Part of a small language model's weights: untied embeddings, 11290 steps.
Each number is 500 + 25 x the weight over the matrix's rms, rounded and kept within 0 to 999. Layers, rows and columns count from 0. Numbers have three digits each.

# layer 5 MLP up, 512x128, rms 0.111, rows 421-492, columns 0-63
514534467470526488497483433543443526476476483536506496483522468485533531537511506514465498467503537475508490490480496419467443534458504456499534477488477514509442534483497485491494547528497545
470486499525527519521529519499484495489456485463454512481525541536531496507493462512512534511483509505496533456520515515537490537496476486524473499527534454478519503509481528521520531520505485
497527508491557486467478554531501503521484508484486479515441485485524532494506520517539477512513444478509532472533511484525476509528480513482540486504497496519493518473483515497491526478535505
496508541512528518478503542492487534500520516517497478513501505448530488513518495466515488507456519481506545517519502482480479525506513501465495510575515517498466490503503524543543493526523488
483493527479483508531562559480438477483505519546485523525488473466472537517524550544461501475459483498533508478565537494489506488539505471513524510546499475466528499482471505513497534528457391
530519494521493494505550512493491511506535523511519516491484525471482471546506533516518500486546491579489507512470527501522484487503492509528487524504500479521516480496528475509500492503531537
483496517527486491524486517513489513483542470510516492482482497491508512505442511534490508524494466511509475527486430463480551496497505479545414493478477538446535511502493475520517508499491525
488504506493491471457466489526501493500509457506457480497480493461496544489501472497428516498460494506526542524457444549484491475460517500493527496520475497516466517485520473500552512495536537
472523518502516512486489484526501530477543567510502492486533483512490518491531484518483460506510471526508511491473510437487490528531522518485494482478557508513523491497495490508503491489515561
488547503422478496483500462536480534484531533511502485517489474510513497524511455526459485500459436452495443483554490455488489527520484488482489495496483499521498506491462520474489521466503504
498485525502483575478515595484525570490495419516507467511494505484479506504518498516483462518499520494472514490508502525499523474525491511507505513460491456537496477492535493476492467529512488
483485443489528467492523520507456537500494480492529530484516505479498513515499497536505539517529463501514454488464502485523500500488451506502519488477533477510552524537513468468474490482510498
503465505473481520451511497486530494507540509443539505501504503541543528519514453451522458514472486494482474483513478491523486516507523468527505542479501521520529498524495474494484479500445478
499537517481476497503502458492503466475471486524495471473508512463520523508510481495527536471463533463522485491523506516481484555503539452507510535523508511528570466494477560514509523519460536
489476544550572456493487493505496508461542524513515511486532515494506502471521491491509470508499494469480537497524499498513496480545463487457473514458472509521477542503531418527536495519476490
519507506499504486466481525483536502466521513462488553470484504546488493507509502525462515522536485485492509504470498489491492503475532498516524505493495495527521521496467488488518482521507509
465527506507485503485516516471470482517500518509493489451514469522476537509467502533462509530487534521507553513535501479515506483472503525489481500486459517487485576506518477470496512482530471
524521536511488483496504556503525483460533442498498477496519496481455487496467538483471504474523443525537504519523531501490499540451555502537503452511491501515512548502516431511495505546511513
525475532511543452472515486472496439516511425519527493487527513520499525499476520503536494532495540497523491505458504486487483518470476473527523457496502451482530496490522541523491537503486452
504506558508498491508481487480524527477504477532436530501516502487522501521458530508480526500514472506543482464478476563520542500513525530470482476499504467511515497495511561484552505530508485
490527511522491483510521488490476494496508502507481504492479535530477501522448517514472533446485489494467572534544450525494516512490480514544477487467511510476520482517482482495476476501518515
536529491467519484520450520487473521532500500505471490497513473529489452488489523532438498523510515500503532532531481510488514515532488527493526456473500558554515523527481475460518459477491515
548503515504477477505508524499481517530484518506490508505504484476503489489527474511531541481512492499547523461481472495495551487484516494504511457500579516522522482512461507519495512523476486
481485526490507492503444460519491445495500506501495454461514511543480452491492486490512484488522489520511508517458498514506524495494501509497532516496504552486481517485504487498554489490516499
516468508476481561491489497463538501480509489534493503530472542520516478486496490480509503507547498477494503517500499491504522468486488483527497480489478476528483486518488488463495505503504494
505520461484481511478510490548500524486513512485541472511505504500504484504480490484508546510518495527511476478504500510466487465510456544530514487476524488484520517523464513507482512511495518
518495507491511533508496512518531467515514497513510494499467484536511492485490499498534500494506472511561499479483507516505509506481502531556454504470522508496481468528496506488492527478484459
527466510499525562482522516531497516484518499546501495440500521526544494521517531518484500531460446508520464490494554483507499445549495523441540481527508493480482481451498500464515504528481482
448489507503511539506486495469510528535478472445499476479448476484514475487518455470527492532486475498515537551481488523498431511517512475481539486510508472440515529515479501486488512499487504
480502489496444509469497508528519511431487527489485520461489486482527505532560473536497501469460443501498492486433526525492496478497508470483503484549527484510495485468534513479528492505541518
525523465489503483540505493496523508522508555501489494481495499502478451478476552470522506516524496507505508466565501478509524507513496536518496485494532518504528482523517472504506495512513547
507509519479532468485476503466510501513526501539495523558440510510531515505508510489533495517469479513510487463530483508458484538512511473453534499508518489523489475496526461494498531475492494
531505488521529493435477538476489506518519482488509507531516490504487480492472527439464517487508547490501511495494507491486529511520490529495460495512515531492493501447466451531505486470524472
521487523458515520491511534467511495525496484497463514485528532481536489489464488477515490490506439477511481493499549473474459513511493545525506537456508488514521495459495479509507475559483508
517462488467491501478505529535440507478529498505488483479463562481502525530512504478504503503516475491542435535476500529485421475496511516530511509511473530516541544470518510506476511529546515
500491518476475444481497469477486527491495525490447506474485487488496471510465496508483518490503515439506492526498492468480487502503491529515508468463473464526509495555483480522532485508524484
482508503510470515443500474527550517535559477506514525511562505519492494496493518502497479513522433538510536449521478539529495478527442456459489494473492525525462493526469470454520467464494503
460542505490512530468497491530450485541487516491500506495488478526487514510517497488458471499492496550487556504502519485534505523536454471518470526481478485481491503535458441512485572482508505
505479485488516484471498474499507456507475487496516514555462491511538540518496541504507498499513525500473493515481468530460473481537475485487484501571471512499545544494480491519504502540490458
536475422512482511519493507513463528506491478469500511492555515514456518504484502520458482464497545524487521460572463474534502455479497549584493446518523512564518471495490468491489544491448493
455481500528482538520502500495494504499486499540526493518520499456478499517521522464517504445516462469516484510515495537510520496480477476495479497467450495509466526473487543503519500534448495
457463496483468475430506548527516514507492462472543488494466482507469495462469524509519510514493484489556485520534506478455488494502485541531458513481507542499527481531492481482482511493503501
467510460463535498484474545481524524491525489497497549501511496539498506488518564502526507505502490526488473478553487510503494432488497508561508505567530557502509510492517500447502531519543487
547533532551525493516513486469502475488457517481496522517520504469542482523500511524471519537498553488464502519479515459538440490476505485448510537507477514491523522499446530524501485523497485
518493469478483477514470502538479506438476497521510483483498528477522456492481524494485551547489505489532478545507472502474499469493522507521495499541531530513522491533484492485478533539491504
498503446515542499526493492485483513503493490434538504517483473496484523460519512476496471476512513545492524504489479485520465510514519505504531469533485526482489497507478494479502501494524493
518480506486514500510525497498487459479468479474509555518517522499521522504504489511469494524515479483488502542474502520481475449465482511534500548494529497535482504494544504537470488475538527
490494507511486513478487509499524510544485487528541487505502487498491473554504515512516548509505440488524487464461521541513515512514509523542502533495529513517483529550482506469472536517494448
485501492496538487494492489454493466486506485463504555552473473503473511508470453525477496521504481508480534491496495539523453461471485484469491479541490455529508521488537478469509506508521479
507525482532511494479486533478496478464535512465479502511501508490520521503528485458467508510483498473509508486497476500507488482531517537524500484490492549507498481509488485459472567519511493
492497489518537492511490533505498508481461446506535476521489470458508518494511489495457486481471526478504489469500486497519541552482517492507520517504485514472512511454503503501489566520510547
451565522494500469503473555500476545471510524475511448500456481489499531440517459500510483503500516525520498517474474508492537513514500538524486563505501501502503485539519482503486476510503524
539511504468474496496473514482517487512533512499503508503465480522529527522464528456465473504511506542516495509531504526565539465529511492526538512541501468494519539506507478484505528431509513
498531517481488470505502452521525487509490555466479489518512487524483483459496486528525526483538479563469513511524518488498487455503475531510519497527544505477513463527504499484489491517469515
455495533460565511514481517483528456520462486455502534500483477497487471500532455520476526540495516490516456548504477540494470510533533454459508550502530508500473538472560531499544478476518460
509491513487490473485556454500511491529517490470483494478468463474539503533515512498494503468467508507511477522477511482526473497483533493465509487515529461520479513479516521438491512466548464
526432495514522506509535511451507480507540503485535523483490512506489491476521501523522481508501516496533449492478480500468459474481531469471548488495532511509512505531509536465518511510494502
496432520493560519498510523502509522556479501488469502457490457512533540517514513465491472551518520504474546506550484502490527500502521502479546500480520456473484489507487508486482544486474530
513503516524510502489458518490513539457456475507500476523459475469531501531504565484489450477537500538477520494484505480487525489547505474540519516539540492486497502521479533551517490532453495
492511476470546504472470507529459487491488505491503509523483477503544526527516498487475529450498462513515496504486516493505495500537483521536560498544549543495531535492494541450506489499520500
472514509514491481522488478517507555503529487501509475494436448482507475491522503530515478544505539521535504537528510473539477558544487479475490503493500521524448513498464490486453479485532538
514474530502482534480462460465518493502472526531500520499490487525461471468507517502531470502532517504537501519516473502500515471481475496502493538510499517481476467523504495495468520496469481
495502532507486512508478475469471468479512498523476433484516493481477507488466505520497529485498513513509478549487506516484496526479482517464499467498491475467462525484561479490532534505512506
522512516531523491453481478466477483546487482555480480490483499483504517421465488496485465526530487515437447480477525532476476520495528540483507482489523487504504493532543551495569538502451474
525543462505460483495491476506512541521510493507522484499474472510492502542490480540509498509506520511545491497500475509436482486512485509516499513506508504550565512495520514463524516473537484
491466492551511487547563487477509467508480501483538481489511491482527482526458493479517499513484524437526460532505494518486490502501497506479486479479477483489447516457495517511508483510570527
507498461511474471515477507504511541491479496490509466539491467456448485490469509528493560509477485478522491511499523493509503495502500533499485464481488505508501530520488463481505491494508516
467505465467471485548502488550503498497479519526513484489536497484465442529515492461491502488502473502507527533469502518517508490539509521547487478502549483482484456478525515486490515458528516
513475472478488521521495472549498515523532540525492523516541497525489469533523536510521476488445521489515498518531511482504513555502517485579475456501499538483521441523486486541476485480493500
494551538506460493475540497473530565488472512502501509526530508481491511498470483506506528514478485488520485520489470477531481501516501431479500461442525496511501470536528484536494550472500514
491497498480495502515510526520454544473526482517490486517486498531528505619505485484494473519520421524482489490503533496500516526482505530484486447516478518526500475493518514504508472489527526
469539494523504493484519513487478506519468534500498508527486477492474527471466500518475491501497528522521515513509485492515476468550507486500482541530532491489532503505514506504542524514493486
# layer 5 MLP down (transposed), 512x128, rms 0.149, rows 421-491, columns 0-63
521477498509483517512496496492486537485478491513503531519501489482488422528477471522514506499498476516486525474523508483504510501565503468518480485521481532508480537498477504483514517478573509
501446501460440480544495455511492449524499475468542485507477491514484464551497494490519507497520535498492498505488485462533507528534521499466505498477480524501516476519468530480487529515501507
485499516478492506478532511533463468552497475492500463473446500514510503526507493481495486508526527539495458494497503512516415493493443473471536479517470474505499518518440492506492505510516497
458498494468504526480521531498511444526456480429504534477507519460471458483513484465491498530479513534498437492493492500494493494510455515503493499504516472475528483509473465530483478505516510
490504467510498472471485518521477491539522554513506459541490519502535519477496460497520513512508478512518486503515517502479464495483524535453455496448475488516498513515528440534522479445460517
499489517473508551509525505514528486476496489491533542488490510485449503536490516516515513457440522491476477475540487519528528532486476522475488472443510477488510459522476532538497533493500474
535463513475454494503487513450521483521462508570441496504508529483471517511521486526496545517477540537562492513502499482476497500515467541533501532512501521516509515487478495500508500490539491
493476451510473448504497474494510496506531506496505479491482507556528490504526541472446463500518539493476490486499514511508536539479510478488497485506518495492524456519473543530454506492454520
448495546499505522510501449504506467522473526469458494472549518506514509511488510457552496488519528500447448521499497490517456466490485479501460455510521524518469535482501492529485476522473524
513499505519523529471515545501524499525487488518494484473517477468497473473516494480570476466460550563533486477486467492524488494505487560483477509491503524466489491522491498503477526522517499
489480546523505472507441528486490527473536541492469445441542529509489534540514491491472510493517478503492509525526489484462517502499483506459520516495527478532492519500515484448504507500479500
508495443509504523496485495514455477536515489502539522465471510471491504480509535479508515513524474483508508496506513465508476463511502459462465537514464525525465489499515484461517468474492525
473509494516513508492542503517489492502486527519546544536472520540526534505512508525488530468503463533507517499507509470495509479525456516514445510443471484457469543547481516513494507555512501
512546512449528428406498519510534513498501515480458511512538510498494503512491467511511496499509487507500540503502542539436497537468516484493502500498474509513523461551485547494509538545503475
456478499516446525513541528503507493533484527465538537480472521456468471529513496498470467528465475479510469448507490519495510519510509483516503500518566514529540490544447489449475501515511517
509498495520508508475493520486523484509514498497494495504522537526478531529499471500483525478477504519456479494542498504509472548498502489455494505461514519496523518466503510489536501499512484
492541525456461491519500516495485475503543467504490523484474505563478516479480533506519497491511507442518513512500532489474509500469519511522478493534527494472491478483499519467492506516536480
514470479524494563500513514491473531511459557530504494493506485535498480482455468497527519505460530490517469436492514422500544481514486515485474553532508532497503437530496510515475514472501471
515503485472475520511556478527506496569511478523517502484488465475456508497513493474472481526488501499518510513465497479470534499517505525540518485503489503485527517512491508501501500520483497
529529583470489506509469508500516460520488520486496494507501523489478494528505526483479491545549464461490548514516468490526492544514525493494536505462533506519528506510505543463503452521503540
468487526465461526489500519498534534464506467469491530511497459494508524497524468493492522552499557508532465478500511486518503505501551516533526491500502480479534530540518523525546498477520489
487505503534491495493442493458502530502476487514495478422551531474469497435488473518507516523479509477502490502507515481509433524504502507468510468473520497502497526459427477528528508469482495
469479485497496465512501507499512451530506516446535524532528493526510485501479498522501474553506520461503498496507490500484486509508505500478527505458493491486480479531511490442533504482492528
492475485500503485473523500505470529522517510507493488460478531481549469526489514522479518506522488511498489452549469529502490480475463510486511503483502494484473530474435488479558521491491471
516498506508499473493514517528477502494492491535520403462484481516458471533465482532495498469483491438529508464522512522479524501481530509477531511502512501489512485501489496469559480521511499
488503445469508501481464517485472497504495468496471500520463492514453543476499496486528518491523464458467509505497559519499562518490505485468466471496562451479496480498494497510434446527509493
475500506516529490489471467495468586537517462543556524491498499534473483480489475484523480535477476497514482523490528507486520512497520511507508526507461463487530496466533529517509453491481547
498490495505526500476446503524484538523526525499507499536531509512505524501512448470447526509485488464491514515493535522533524515520494491532453516493505488480500521535504484514463477487586511
466547498488487547487510524543508559499492498444451510538464501486501550492492461528552512509475490500518505554458499489489474545537499481516471513518505494517520488530506505505479508525554502
522509503550541473521505464475481492577504461502540467507511487510501455458499504486498513539519556510505480532539526511511516490483493504509546521472515528518537507484460518485497499483447526
551526473514491482507529520501475523518501502482496534523557457534474552501489521516509511513505482533493535517522473517468532482526468476532522530489484502513513540476496494514505502545478468
502501506516510490479486494522453486548488518490478504509489480475529463525521493495522500552523456541480468465477475548491491489478489461510485510519523491468546504515498495477464510489497483
518477520503452491527545516531515570487459481517436511492502478545516509548494490507505488495506510455514517482500496510519458499483494470508516544519505455515510530528490491510477509511512499
453480507525503481514535482480491527470485474508461494479483500498516492496511498496546483493482521461516527508507481524517517507494472514516493451541516509474492490520507511503483502522547498
527499503476503478492483458508534503492471491454551506501509443531502472499484488492473545517486536493455504482543477477489554547508502504507509489520504511501524466500472492496532499492491444
529500477507460497490569507514512540499497496459445512499486453511520512531462516521524502478507491605474476470506532542475510474453479509521485443518494498502514529546497551522466456502511539
510472454515493503484502542464496525425485488516532479484474488495495529512533460489476527519461495497553473469497464509457519490496494463492480509433539467457541492496498478530547491443485530
489488504471500498498493523474494505484479490532487494513462537501476526464500510495499526517555492540509492482447541479499496492479472479471492486506466535463496474508473462473462529492470525
496535510478466507507548506518515511485527462492475484500534510501434450452508511479530489501462501511565525480489496544524509500487524515489538540482488500471490483549490523490497509475485472
504475486486489492514443553495488540551497491494545492455477483486491511501486495521490519493514547486445504501513472453472492451507478557544477484514572519521521489508516466492475525485487500
506484510499494463473497504502471494528526483530550491527462486459501475489510498497496529536484508492466455481500487512498526483463465470490496512498473501504422490478511528491481550519492542
521546515541537540528485560477528494511540477542509510516493532511505522520512520543489462525477509486486536430471497485527512466519483510504566474497502494495453523488521530527488478495534465
479468521494497507509516523501500431467475519507503540489524505490523450498508490510476524486487516489489479491505512536512548456492531548484515478513511495484520503523510516476509497513485517
511510528487497496485491570510503558511504498491500454474530476450466494455507510498500524522512487501453497531494498543516503461484517495480483464507502481451472495511507532485531447516493523
495508515412526456498486496538514533475480506502558460523481536542490464498494525483490503475487474461528537479505503488450482463494504487509489496512485503525563518492494532498523549539573484
518541474511496523487536500511477505478494455483512484469530547487487499533521479524543469532483522471468554536478490487463465451496518498499519561515542506501512522485531486484516498482530501
520502524499497463467508496501513536518545511478522520482485500499483518489522464506511453457473482500474500489522472527503519504489477514464517485487503477470509529471463504515523491529489506
494505496510524540491535501524524482500495525462474507498504537524461507475486480479467495487492527488497535484520519488462443480471488463480501498506478488464530486513450549512513476503486536
510490461546508508466480508473521524499525490529476499499502519487512523502460471518474488504445478480514478461496528453473496523533528499470526520484560488522497528539461514484502487528536502
457485504500515516533500502484503565490554482531482463509566469457507497489443509503524511531498531459478490500503502488472489478509488521499518460499495434456510499502502510511538466520494516
485496489508494498489505525514503446482570500497515516509475464540519545502521512499521535457532508508490491495517479505509447547493532554492452469568491483495496474495535529535514478480545525
495494559532528509457461543507500483511511497509513486525473489487469578443510510489482503501531509526528471527521500489492499503503518526531484508517502474522507504579503541515452523516524499
464491452520468522505494545468508509498464485475450536490496531486507494478515505501543480465511520484514507466506536494507509481476480547508481446473539513532501501529484477500494523528485466
568516461542516464478487495500469482500462515531495523475532543525486461525511520496504444526479484488505498475481481463531505474498478476518491531482486488500530534507497506476503500495496495
530494532498458477510489461492440533488491502496473499554521530518499519537493475480487417532504510495560486499486500508551516539465522435486507520494459470454472541526514477499507503470552554
526530459476478510465527517491509554463466463512540536484509472508467522478489468507530500525519487474479503451511447506518461517482513493520525493518500548491517495491527517495507458558510473
508489522523496545458492489490523488462499500511499479495532543480496519559512519472484514510489527489476515496510518533462539553496496520548448523476468512479508494476517550488516459506520449
509479484471481474521461542502503479534548488497548477505503503459560497505486518474500445497509501523503526522506531531491480548530476507483475490482464488487482462487532482541515511547499514
510513529517542497464533533511457538512544508508515535474544516492489537455557519484512504501502515490499508456502487492511474511503520518491471479482486492468505482486486502452478522501491515
547480458469477523467463465528487521516493485483467495528485448510512476477492489510520488515541497545485494543521478511488479505484485530478533504509483540474486487472527519481486534495455485
519505491511516476493475502516484522493525461474515487507511471496479481496478502514505516552545510573502487524527466480537456522506453462526500486519514468500476521514476504514494499467497498
486473515533518474469487515520524519495502516511543494503474510482503471531532504525476529477465555517524484509502509506475484491490487496537521523503483513534510488486494526552527542502515504
485510483501508510478510485506500556506504522543508538511525511512463537498503509495458505525502490535521509472510511462509469510490521477515515491508492482503501519550437510506502495525526524
479503485508486493490473489492484521460542482486518502512495526519475488470501504499494514468498454528515523519519499527467498498493495513494465521506501502469475539553483498541470498577490485
509467491462518524502520477454495512471534530497503501460484492464501492509508504473478516501494538493500532532491481488489520483515491454501486500464482472509498535540507504521467469490454521
468512513524490562519514527500504494508498487516499490480538516479458495483497523508510508498498488463475523493494526503517500499524497522543521495502513499555506511474510474449520533507482433
466532538510503441503487522518495507519481517513486443448522512487501511499457520489468494521566531451468463460522458485486480503479497531444446516499497478530498504442559530449459478518522498
525530482502514509475536491589521516525518482468503516494511467480535503495519482502506537521457532525494508507502495478520501534484447541449447525516494511537503528513516485536496470550506507
513534573509481516506490526448514455508496517496509499448526510525510503501545468517464490494485522491476505428518488503549486480483509468532497511487499474496475496504500521538446512488480494
510522497459521508492490508534501449523481488457494544496488497537481529495500530467500516470486517448494502485477537521525537526487509534541502488524492518537526525519481521503497494524506474
514476485478509510464504437513550499504503497453508521465503489435518495496522465507483537524463543493478479466498500483460543500524495491449480516485486500486502515465501534506507480523492512
# layer 5 MLP gate, 512x128, rms 0.116, rows 422-492, columns 0-63
487490490525508523520484469495503491510516503502441563454505514519476493495506465519522550494478498504503553464499469529554521506511485493504492457455503524521527527466467510499512456531508534
464531510484501436545513504475484529522504533489471498501490492492513542510488523479470526509493468456531502474517536490484496487515485569509540510475505514445513493473482525505489475465487480
492507521510487487513491519499467509483544538450508549465500483497502503526478512508498517504520501496465519515484519496503453509515534474501484493521498508525549497493443454499526463498504555
547460482510496517484455494456492511558471470478484519489553531512524521469486533563506467510483533439498535465481511471463539481539503507498495425531487569445487538517514515481503472535527487
507476530507470504485498471497475524499522530524535529441504474474530515528489474551502535491534513499492509519502486482497499521480517467497489492546524504521507511477499489495510466531508497
461482500496540518516513430486517438488513472467486494472485510493467489505499467480483463465533486504492495510547482523505441555496501500499492528437521483477491495527518515482483503492478520
483514480510529495491509530507502499486503522483512477507529505482504493491523502497474520505504480512486483469506523487495495514510529500486519506518484469470510492554514467519527519535506466
427506571509524564522440524492474495546489513488494491540505499503509528496497512510507481492478522482540467500464516470537505505493501438494518477499486541535477486447490463527519530497514542
537517507505555495475537467488507548487475489504529503506484549480479477481510456495521484463493438510473506497513545504521546537480473476538499480489511511502485507508534510486449485450456502
523519460497484493498451516520477458514526542533462497530515479501513492505477496492496475467501493523485472504481516433512488521527497501495499490529466537481544484514486493535525479493511516
544484478479484504507498513535552463463514498487524475470516518505466481479520491493493529491500530522449529438507517502514512480523545529528499478527474534482490483528522511469438538516507521
498495444496486506502490546470494489518512492493513465463535495472455443470505482494515524479480478498472523476488494527495466486491505514472518520526503533532476455528499488506475489496488506
507548475509481440458479512487480533528498503475499509554533519502480434499458491519502527489478474516528492528460487550477520483492546491497496466506502496489490472529477490487541505522509518
522527488500498503496491529485501511514504442427486486486463501479504472521506463492471533491511509533491457461528507479511513511470527500557496533506554540449493510501485533442491542492480517
493480487498521522505522498491475506511475479509477468499494461490520474479479527457507490544484513490519508519523514520530487449476475476496516480493497523505505493488520516530474539476485530
473504508488495497485481498542499442455497492498486471461500479529487482499512483473492483528501445524453502521496486529488525504475505512453491524517533537466511486528494481476499496489519455
513515560495563470488519511485514518452533456465562484515502518477514484497530522547493495491500473502521528483506521530472485493472523480489510502482460494527487525490485494516518483564495469
517552519478495506524524482495553498530515507499513511490506486505483457518482510490539487528534489497496501513505487464521505488526509465471532508488500535501465501492504496496481493503519520
503481498504471556511468476490500514498535486491484520502502508538486477512444524477477479507512463479533503484539461552538524510548524531511475475467515498523520453503492507463523470473505506
503508521526511453507522479459482478470541494529497473482468528512499527499486481452525499484448531467429565519478488497505510543502483486531487510488514517506475462497482460465511507509538529
497563512419516475522484484519485525529502492521500504521493512514497490497500532535469512516508483481515507489542478472471529499528486531536544470485511542514513509520526507477474474476527497
522471485521464496529479521476478510539504514482506521507488464465486520466529499497496510470516516498519475468531520473512514504482517511523515488491540530499519504510448517498472493524519505
491492499521539471476532506503484481509521532470480508531499540464474469483532491529509514477507490531456492496459493512477467558521512498513508527461520471541490494493544506484480495521523482
498474503496501510482502518437506518495553477514521500525485499483502497483490516488477482500512493491484516477517506474470491485468490513522505493481504505537498499543510501462500494477468486
495474490468537490445476513511499493498486477490490517486481492513457545539502549468466535505500493466470526475490555487478513542513537511469450469515509521479528491485532505504439451545494544
519478475506505508478498541518521478557488452511537509464511506558513477459493474486543492500520509485546520516483495520511534514481461529498464520505508481477475471524515509510522501485522506
505460538490490512521505467477472477493531496510546503478495509462491505494508547504561497516488490527526464513559554474481486426537459468458485434546501481500495512452512459515510513544442458
512497496498515524485472520499515517477463477486511464525507476471503507497524476506528484528470502494531450536526492519498510482512504487494483511534497479506521538500512510428501535542549484
502542508511500529463500525501546491462532520493510432453484481506503516524505469469473526525534483455545503496497496486497502505474483521518488461469467528511556448497478550493486469539487508
500531455519473485471489527542471508542517486512559488477534537530478505508491515510521533475479507577540504491482521502498486501562483484528504518441504519508532556517495476492514474491489492
516487543518537511491449492487489465520511461521475472521473502462497474499488507466522484507471468523502517508507553557484480485483509482516522493518509492469512476506513502517493522522483494
457496475473520482470503495503468500501509542496477531527566537458496478489462469496503486472469499495466469494541482483517514519482451506528486508497475511525478496513539502525472516533496547
528498508473477466505527518514495523533523501475535484486483542517495511499469499446527518453510503490522541493511541508517464499459477452545513480514487523546527505471547505487455502519498516
534497484503511530487520502507488537495560483545456509472502487539476501540551489492463502485538433487513479463503479505499475509472496518538482487517448463525495510465509484507493452524549577
494497481454498500492478507526552509503515528499518501520491547515475513506517548505512519500541537514542465459488476520478497476509503481464520497505453495523516490481472473469523499499488458
461510478491521517436518518494444519509495467481510501509491463506509470487516488463466540504489462492469548487524478538474481530554494469471486532476474531464494513510463513516484497513552489
508519510489480478480427501460463491557489519545476531524467532539503527480534489478455460525513537478480502503459476459531498499495510483591500510467476505477505502473460441542501497511493528
495488457506513471480482459472517487522494479518529499557472499479492538486512512502517517476536487520460465490498462459467522488501510448523518527530506501530502467408497468507494454494491535
527474465482537511531480511495463526521493443417530504463459496481515498495503553494495478511505465503512537534504508470492513497476494478561473503444520519483520483499501470506526493500487526
510531494515509468494534488483488485499490484494490493491500509470517474532471504485496486529510512479527525499508523508485534484454489533490463497471542470506458480501496485497512485504519520
492494524524548494547503540494531517461489503495481479488510486522528531502501487527521505470489530515508494458514504475510462485465517472523518487483469531515439501475487557510513486566516487
495499490528459498467487496515510489512523512478478476568480504465452515541457507505511547472520481518489513474517476513472514498505475476504494477495471491498481513517510511512517490567553489
496554503514510497533497488511504502469496477493534508546542541476524552532531527502533565506568494479481495461536476473507531460507506488498482540478534509499450512487465510547537527482530526
515474512493514511528514547478480516489491495489524494474508518497493480466498535485480493538512525514555467494503505522518477468519531543493470501503486518484495536500482466491508518487479495
475525490479522491538453499538507494509497468495525509547463515503518528505481516489510543495545484526543504504508518488487499492509511497465526496535530504487449515513532502509517493520494530
526515482481496469461497479517512518482513491504515524490517483502543492494470493490498492476496549541483515456491532487512503502520515502467517450514463500481508486487466498503483465560508481
553479507522506552508494511483510510520538495468531475498513513508472522516503505485474474483533499471509523483515519517474489481509488483483472485471453525436463503490485511504501477500492504
494487478501485509503517497482510462523483536525498490498520534477504479506515456472490525488481496512458465504461541521468540517487477503502515540501554504498509493513569563517481486524488501
534502505497493498480526535484496541461495508476460478467519506553451460513483519500509497487478534525473483527467495520499505490517488497517464498500482500531512489501466492526508502518516504
517517477463503516463458516499535490515553495460512460452526498514472445500475510476515496470538489537481506554491473511497557484465474506545532482473484538505485482545451547474521462468462517
490486476472508484479478495473511476480548522508512533501481442510478482526485541547486492472502482509478512476534482489488495475496470503487483514497516542520475498513475506466497511527516563
497524498523492496452535525499518550505466471507488505481555493495471466534512468544513526514503517467498523484522487507464477502448471530501457464471538498501476478536509497512492501516506464
504512492511485491480490499536450496532496497509515498475533486522502426503506523485475499494457540522506525489524513482482492448495470519517492482517478520493531494531488503519495505517509521
494552470473469532485476480479499516499489478502502490510513550510467480512485469500521534482529481505479537415473507544530501484538526504518479501467529513514523519577501485487469483508491519
514487480491479532513470511563496481495476484544557510535494522456490516518526478507497472513477463470494525516505451462519467505512463480493485479508488504482520512474525487525518515541481549
517488474503513545528478547461545495497488478499515500491492553473525498510483544489513504501497496476507499499538487552454505483500507480507494472485485537489503504508531543578530505485529458
537533460498427514529493535468513430476533481492520505523488526490451494485509462493500477478447471482498466497450509477493472442509467501538486496508479554498518499501486490531543476495536458
517474507501476504501467465508497481461536514497535479498528505490509510455518436513481478501492482519516488540527532474462470513528539511537533499540517455478497446487504481492479503473533516
535514510502469495503516489493521501512531455518484472463511501500481480513507534503510488527493512472491548489472475480500549426511517468481494494454482504513487507485497528507543522532492517
460491489510557541498483512498483498524484528497521483533472501477492525521531471477508542499506500475472526491444490527516496468489494492493519537535529487499478508513488532504482496499489523
529474535546515514513457461498525495468513439496490489537480503474502475514565463470450512525509501504488477520515516500466488514528506495507505535492484521517489490448472537494472487487525523
489492510528513518503500505516547527484476483530528540511495514511521497523530501503502550478518483484528501510482504501521543493483479508505497511504500490516516489492470531543496502520480468
506484501480527472504491511491478470506492492467506496510470531513480535514526500508482521486484491481504556459576490457462540476453537504535515499495504522534511563479506488482440516511529502
534475491566511502508521514462544532498483485508542493479483519494516485509485473519474462506488497505544485520477492505499496495509496510526513528489510474509476514504494555489456500524502459
545485516524500490495498470447487517487537467438522504483462487450494522491506456493476481506515480489504488516504518470502522482530516493521483488487522526482470481490490493524521517536499498
498487504494509440506510576492539509527444499498469447489523494518510465493503495520477483551494568441500474445536465495502483494505525538512497481473565519467502526493493483453458452547506498
519451491503515524496495497516474481517493510475517482534483484511501476487494481502456488534524573497499503460501496490500509556462453504503522503480481477535488537521488487526508535534490489
454508541494522474517524484475463473500519481477506500468549512538497530527507469460450508483487520483520496504513491472533468527468559512547524482487486544514483497476475460472447488525514504
517551518490462487477509490496508545445472526488517546504542543505502520511529488507492512487469469513514481500484491481517540509517532458504529492447521489484513491508543513537472546503504467
516532531511521489521483545473402542535466461484538496531482507538477528514488541512479457511517485498485483483525500497526501507478524531492486490507524529559523520530461499500557499492469499
519458489501528511469474522450491505497499467496485531487523491495501506487481486466509501487429475495555509488488473513491531533460515508530537421485501504497476526509536524507484491487499488